Weights of a small GPT-style language model, trained from scratch on English Wikipedia.
Size: 4 heads of 32 (1 for keys and values), MLP 512 GELU.
Architecture: LayerNorm before each block, no biases in attention or MLP, capped logits.
Each number is 128 + 32 x the weight over the matrix's rms, rounded and kept within 0 to 255. Layers, rows and columns count from 0. Numbers have three digits each.

# q: layer 5 attention query, 128x128, rms 0.113, rows 0-9,32-41,64-73,96-105, columns 0-127
# k: layer 5 attention key, 32x128, rms 0.109, rows 0-8, columns 0-127
q0:159142099112123107101105107152131143092164120168140149134126161159154128158147163149135184075077115144158066093093148111118110103128201137038193126158055211089160186129130102228091126156115106126108073158132083120125125142135150170160138093178081126087125119180126079183110133096100143135072152086116123101129111079111111139141161129113118151159129114108125095104143165145065144085173
q32:089153110131173120134128203125046127112087183123139169037126134151155130152099064161095110086123120122128144163163148103165106155117152112173167115134150176059133122113107107110152132153094073083111059157208160117144116091166129096150069178112098102116119168183084182145192147122056102199135156157072124112114148151081073072175115154130182129120095081130170102102141122127116108133148
q64:136128127110100139115128120130125159099124074167147119132149124122149151144103138182147152115141145130125148096111171124134158145142152149146174139089143094111127153139138157157107140158101100139133150128135124117138144089150120097143119128099190094116127185128161142100141131092093106151099152100137156150109075173159158135148151135109118177144118116123123162148129159122117114147116
q96:090131164142142138079094165111079122110217109149112160150133169138122173109149102144152081149101126094127078135141132137119175115084164145138125154134119113125089118124135086123115075101123099088151103129161104126125083183136128071172125151118134149118107076145128158077172171132076142167170216128137099102134102139121075105148110106119155039115131121132118083107170137138125149115119
k0:130105145163166102149122115121139115128161109137096155092122133136142156132171101136122159144126085120136079069108131141140091145104119151176098180105114084148169130131112145135137162142137152131149106087119119146140150137108067101110111175106147129128112127114118103140142122113120126118119124121135129130109131110080139123139134123134114128121105148115087131117119102104184096104138
q1:073148082165103097113190086080121115133070151166115106105117171114107137092108185125148104169167181114112178118129112143106078134144108127209081132104183100136059115117108152161133094125094122193131105168139139108125170065123141180128117130049147083146066079148152122132105124108133103146154154132097101107153137159075116123108116126094152105131084140160142150140147088167154158172090
q33:127108170115039075148123135124094164117140130106122109201174126103120096137149105075090122111105130086057152183156081106190122153150086114114111104060173116093171164097121112050178126140103122117207157140175105138115085101149145087219119124116157146153056097108151173111100165131185094125112116178169116059122146155120145106130091151104192149054099131162161179134120077152116130144121
q65:148153132136093072164142077114136137126133143098143117205137113095102139123112181084131085094121104136129110137144130089114120149122099106142109110072153164108101096120115134100124115090091149153129122151098141154138179138112095191133131143143126125139127110099154138153117133116150142138146124123123140139139152135099141109155114100105165123123127152131102100163102098183146150137148
q97:123103109103112154118141124146117138129123115127108151166129131149102177133116138106140121093106153160085111146106118118168160113107121108142163133150125089138119136103100149100106119148104124128139151119145142131143141131096197146162149146136133076135083164072141161085175133129130107090124115099090115102091139119118119114127103149130106130154107101179108165145113123122131121087149
k1:125162126132096134128075116141168157136142134120115100123130113125123135113196134147115143164141134143139111137148121128141139127110155147131145116128140123101117169141150104145170115134142158144108110157135144130169122129116140126117149129091119131146143115166136130176103127117108114112118102122104174149118139151124150165115109096116103136141119106101118160133133139117150104153139
q2:159104130100140153125111140151140127147180134119182122184119133134162084135103116110096141091088086126153089155095113135099159147111144096075162106154094147143135142146116096160095204131140134123104127126109140134068098151153166114136116137149158142089151121119098091132094133130129160116129145119115157123184136098160150128121140149160092143147117092070111139130133112098112088130162
q34:175144083079116117083136117106168134104141152130131056091119141161143134107129178141159171141165142187132089105082088172054147071107143205129191074115138109139139113158088110144184112092129170216105079119115167147164125135114163152112095168131115098131160170118088098180108044084149108120148107090183153206083127113106146120128170043170066120178102091058098102130066138148130140159124
q66:141125112097148136130132148133148145105118121136131159068150144114139169141141131137125135109110130110085116086120127139111096122083152122125124094114146141101136144126125118178127164136120136146108114127140100100094153142142105142109114117110134110120148144117083121136097123117127129106129119137144103106149136142159140138146128145120099123169091147109139125104100125100112111117120
q98:145125091136068165121118164084137110114112135131129111140159115130182099132085152155135175146113118107173150114146141138104102118115116141091084114142151132112129138176125158171113148106143112160095099103108109128134158165144093123120113149104124111170140135115094087165154108131109165072132085121157184154132127105133159132148159090135131101167103132091087085148146129154108188128080
k2:156118131167153140146137139102118103117118108148172181120134128092151119123092088154143126096135099122124105093088154119095138104167140105162097153158129125114134078127081181125118146119158102109111122119118120141089101099142091114120094124182146137104111103134114146089151147118141182175162142161140085121177125112121122096143127160130107104108147141156149144157133161125125165125121
q3:176165102163129162131155125124120127138124097155114130090083126143138107143093147143168166096098063105117137107104131142153091096113099179137144128143085163130200174131118144171145114149098140103149104143170078115107136115080079133100115133116145089089150204143087141134140117101140126153113129159115145098139102154128108126183121094106161132166115101166143102100123172153105147121137
q35:171196183132171142109140175149146134110094124122112144050018111167105172058111152159156143130108094116186085142043105116101095111076120172216117115177067126140114107139115183255067101143120168152050107143146115104101199125129107173117113138174054152084158142154125112105114091114117119133087134140075139120093139109146136208176182167066114067150115164039109130133116222116099111127057
q67:147120124140135136155121106129156135102110083140114132107093155123126112158136166183109111140143153082103134124109125120119136116108144136149158131126122115129135158145169120174123200184143144112137138108139121108120124088108142088119133118116129091157105176113127140111115127111088127137077153106115141111152126176155173117115147116131109159147156119119116132133132130137116103159152
q99:136150119148119135110085158093139129118167114142147141136146142123117141125113143178099100133104151095112076103145130161121113115133111170126101136147137084154080087114128118163099122114140142109112119123138114129116101157093122114147094157093146120126134108121124121140141151147116134140151157141104110094141126101162139115155166106108093114116131137114108137143151130155110136103167
k3:147142143146162114097111117096114152126165146124106117123143137137126146130139128125095104144115111108142124092122160153120130114144122149128121107114146121139147146155119086163129127122106131115156117114109145139125122102099143136121129134134131114127128144138148099125140110119160078139154145153157138166110146082124110114155172153152161122155106087130106145092146151151174137063094
q4:137078137104128145130104110109109145125175146163126108159110118155135105107146107129120144089093098120145123085182114106116132110156132098100152152153125123116174158122123110121119171166135119122123118141112153130116121138139078133132122150126150160147154146119156121157166133142149124128125141121135120146173111089122131175145153139135117112133110096082158114139148117140111140093112
q36:144117130141091184059129167142152130091078121133042116149179121160172165124095187156158197151148119157149147139100104151070074127099169137133140139131105147126162136135126107171118105147175201174133115096119150139142162136102161170136163110136134139140054122163155114142083018100139140149123141116125132172106148129117124126127143036119132089218148140156116147119094135092175118147058
q68:103156115105124150104124137136143114104110093128114144124128128138165154105122127161141171129144096124123149091122132143080149129111156146141127136133113120135154165124147140173128169149136158142122154143111097154121165132108133122134098099100140161144128145099108166159119121131123122104096126156100119142103127168144154124116128119102083153159129132130142102089143156128122129140113
q100:112086080090096108149151144126094126172106194173132099143158095147158076153085130098173170150131107143139153155085156166102108121121154086103145128129151183071164132139117149120128101111189123142118125084080154147112111130148127179140145139136164108132104120136131168189104100181158139094076131119129165186121178120082092144106155111147176116155133119161117133126124062107183152143112
k4:199063158150117116118134147106174113113118153170144145101115084136108170095128135129132128170153135161112096118090110156143121085158156179121130107123110125165132080149074167150061145109115093105118090146075098142115082091098120140130152078147154129181116161129126103119112133157112151090179149130113160083136121075147134127122123148132084203115161097104076174203153155108097181076117
q5:137152128133138157142126120129116123136151148125138162143128147163144143150129095138143145127085104112142115117166115133144126118122175138097172164130089142119148156139111126134154145148133133143116106116177107126123146152130133136165126167162138145130138150158129132125147146160096162137131159132104130145170120065129105148120127124152117144153140146096147126127129126109139142096111
q37:118139035140165162105100137059093088047115150165223219103057135176146160150039154154156101038104101095155191126130167085136147126165174146197161156160126126118069109131107136183111237116118091105058053044211167140169118222101163128108112107097103076157103154075083104162193115111123191115103117139079218130125185072132136130174155146171112106155114090109153075158179148109069159117162
q69:134135113170106109121109115146154136067109133165149184099115103098118120141115164188127123110135116110108192155127139098137130112110151155138153133121084103111111162150152122219133206156132135124126104137120125107127120105109142100096166108134096112118106149115131114130112143146080132131086104145081133115120134143113141132127131155131122143133134137127135146119124138113107142140145
q101:151179082154095138097089153114129105085143117110176161108095144193158122141100120137186146130108100086157140176120089114097157065124149196107110140138144135134103108179106122192111149065103148105091092052172115141110099164148135111099072149090104110154116173145110104116157145106109174162126177144141138128106128121118141132123152165134107064154126151104071089150162116148120168051051
k5:137080161104135103167141179140135101154100127104122128115125099118135126153137131161112131138158151131120105096093160081112112171097147133133126106123130118104151079140105149151126116155135152104150076139176120110103170114120113102155104145153145134138155131143127141120120098085178135175161125151118115136159086119109129088106092116118111095117125127120133178177164090084158110143131
q6:147091117144138115134136145127150156137105144150088112105097140136089131115122135154149119142141155151125127151129149093119120101138132130112095134109149131164147117137123141085130064106143128171126141135118113130149163117128132132115145127144115109093126116138154116135113115101156125114155115124128127117094112069167130096105156093127175126113142166112115139102143145135109126160140
q38:149122084133132139080147113119162145096132144168150136171124152054094127183075116122086088113133187106135123164130137127152180080123086132165134103144121098144163104139150127153098184088086177120116067082168138118131167136105090104078061109135127092145144145110138106157150126175108176050126103170165128152154100138159187132142147174149132154134131155073094116147122123188074172050094
q70:167131129139177140142147114104158169088130136123135084174131127109059156149125133146090095143117134135116092128130124118116122088100133154141128128129157124114122130127120150117150143126085119122117108141139170130156157112154144166119135139137111090097129114125162139115114064136147139087128115098135170137119141114142124153138160137150148134141119148128120116179129151129104117077130
q102:148145196168140153090121141096251104110124092131155129175126140050119160152108134155117035117134114096119142088124108079150121099107116168161126163120144108148114081146147153167119175160124121071109062144167134115148166105112110040080056110122121208085153136133178133079166140131086123107134115187162071139139059156155162158134105145109090217139124146102154135189110201066019090103127
k6:084157133082135116101118140197092160151136102096108117145142152171082134121167091063112099108132112119047144122169173100145154152018105085131165116121100160107137160090137118116179133189083128099105176201198163164104185177182131153175089154082122167093103164097109188096106146091118102186182119090106113114174152160076129118106115106073157120116103154120137083051116115100180030130135
q7:118139130085136099125168143137160129157122118153116101094110111119138157107111158154163117152169156139124132112128110156116137113148116128190119129115155131139094096121149169131106113158150139155147170140112147125141155115139147137097136115104109133127142143110127132111121098095094127132110116181112146109134151161119147117139133145119142151104135143147120141149104121159142111158176
q39:148161131187111100138172134082140168182192115137138115153079149110094072133147148090126116127117147116152095121193105126132152063131119105135073094188173135148079130131177125103147112150169087136177149107073094115102078091154113083147189125091125137183173169144187090115093139081097077141138100205143070104212116162162162149112198189097153197050140130092059231153158096088088173092073
q71:117105129117152100158100105109126139130160141153139084118117150105106068125119099103115101132102137153167065130145118150133091124184081102104125090121148167118086042119105144104120060077122145135130123109092141165146090176073094174194172153142126139104103119127152114152116139132177129097122122126145160122127140099118114131124101118154153099075168157137097171125129156155147136138098
q103:150146136136167179156166082161115200152121163142173124099104193109083097108173104089082084106140117168101053195157098087160143150165144126146145168093166117149109112080122130068169125155064114162154146148117162131082112113117153118120180127161125183115151125169121147078095148048161092179193140168124053095115094077117116128147134134149183140092126082142141119087103192121082090156140
k7:096136138127155131113133148132098108106124143075133144141155159078122068186151133138125125104108161130139166125157180109143110131106124108102137123094146131094158103122175051157131124111131118112158084141158136109138123143132143124125102156090182160100128109113139155148120127132157176174101136151119137146151094164139108119119121109135118150107120145100155135172100080113186064141207
q8:192114164107160106129165110144147154125149106120059070126127131133062143151109148203131114183160137187110153125096106197116172119162098094136116143104111135146125138116145197120136055049146105101205140125124129159138144172129132154117134103160108070043166189165113170097125112122152080098143116112130199136094120109144105127101172172132179142089115126144111150079132180139119125132120
q40:167199174173157077119171129125195103162093113146159126173094142159148125109118148102074153105120083113182074095185135139137122065151114113159079126165157110144149154190117169152105142180149145133107166142130110125149181120126084089067088182118168174148189105152137182075085116134081094144103104135127123119116084171106185163159132143109083127073152183067100094155136090103086128121063
q72:091136147146095176134173126131099102142118120098148171107115100112186106133160126094136151112161069123128113123104118103115111104113134115089085143180110136093135091108115138148133185141182148122141110162127105173097148130163118081068135095150137129190085088138142125041089154135142188149115124202134129111106165165089122093120102088157098100161133095135099103199089125123164154146190
q104:168149141085205141161128116122213141056125107191148150129093194123087104149136159120176031176146108068053136069111158078159153124121131198135114092163102179131111147169161142142083145187075097146088127113152159116162133088103113097063091161159107145141160117124097101119149165164033186136122088135139101067105095084152236142136116138172147154112141107149190099149059129173017113146115
k8:103140094104128058094087098206077149127119094106113162132160107175154110156091167115067108131109089093055184158136103145161117115159106110142143097153163117121108076151164153133173117110101185101128139155162121181081149161148168102209170110151128134110091115143165162060118114117132108159112136064148108149156186117087131138148142155046156067122038133153099082146184094098142130102136
q9:109110187096098098076128106096097066143119105120140109129120112073137133094156164162143137167159181122104135102098118135104099111130086098206128142113178123129093109100180167105125146136117124067132151147153132118135180105116139143137122097076106169108112100066120158086151136173118128132095163127169108096100177152101126097121131188083107162101111157130151148146136114144129114134185
q41:114103146153159092179183169085097137151110091106115130122123161156060136181102114105126121133123135115119159128158153123149173097147129136051072109175102118124103062156154101077108106123169070172143083134110088124152131107163177110146151137110089111134196117141146102085157116118137111139073064174146105064135120063186100186143142182178132169077121194131158133118115144141113168113102
q73:160112113133148115182070078106166151105149114126104073143158142173000109180077162096066118151120158122130123113117105130152122159162087161055073122148127111148129130125116109095081028072067163214136105129114115174133136149084112166089175171155109137081150136189159091113113082105082105102132155078140157125128086057200146151122054152195130144065167150121167236097188187164122113143117
q105:140139153048106155150112104093058097146128092099112106118133147117000116113232101112066104087134129190084088188179083104171112147169145132155108162109172093164118108089141095093114150079095126137164206172218163076126152122115174169138122104114192138102148140101139129088152123073084013153204095158190051076120130115201082095095089148151172135079125137141199180104201187132168068160144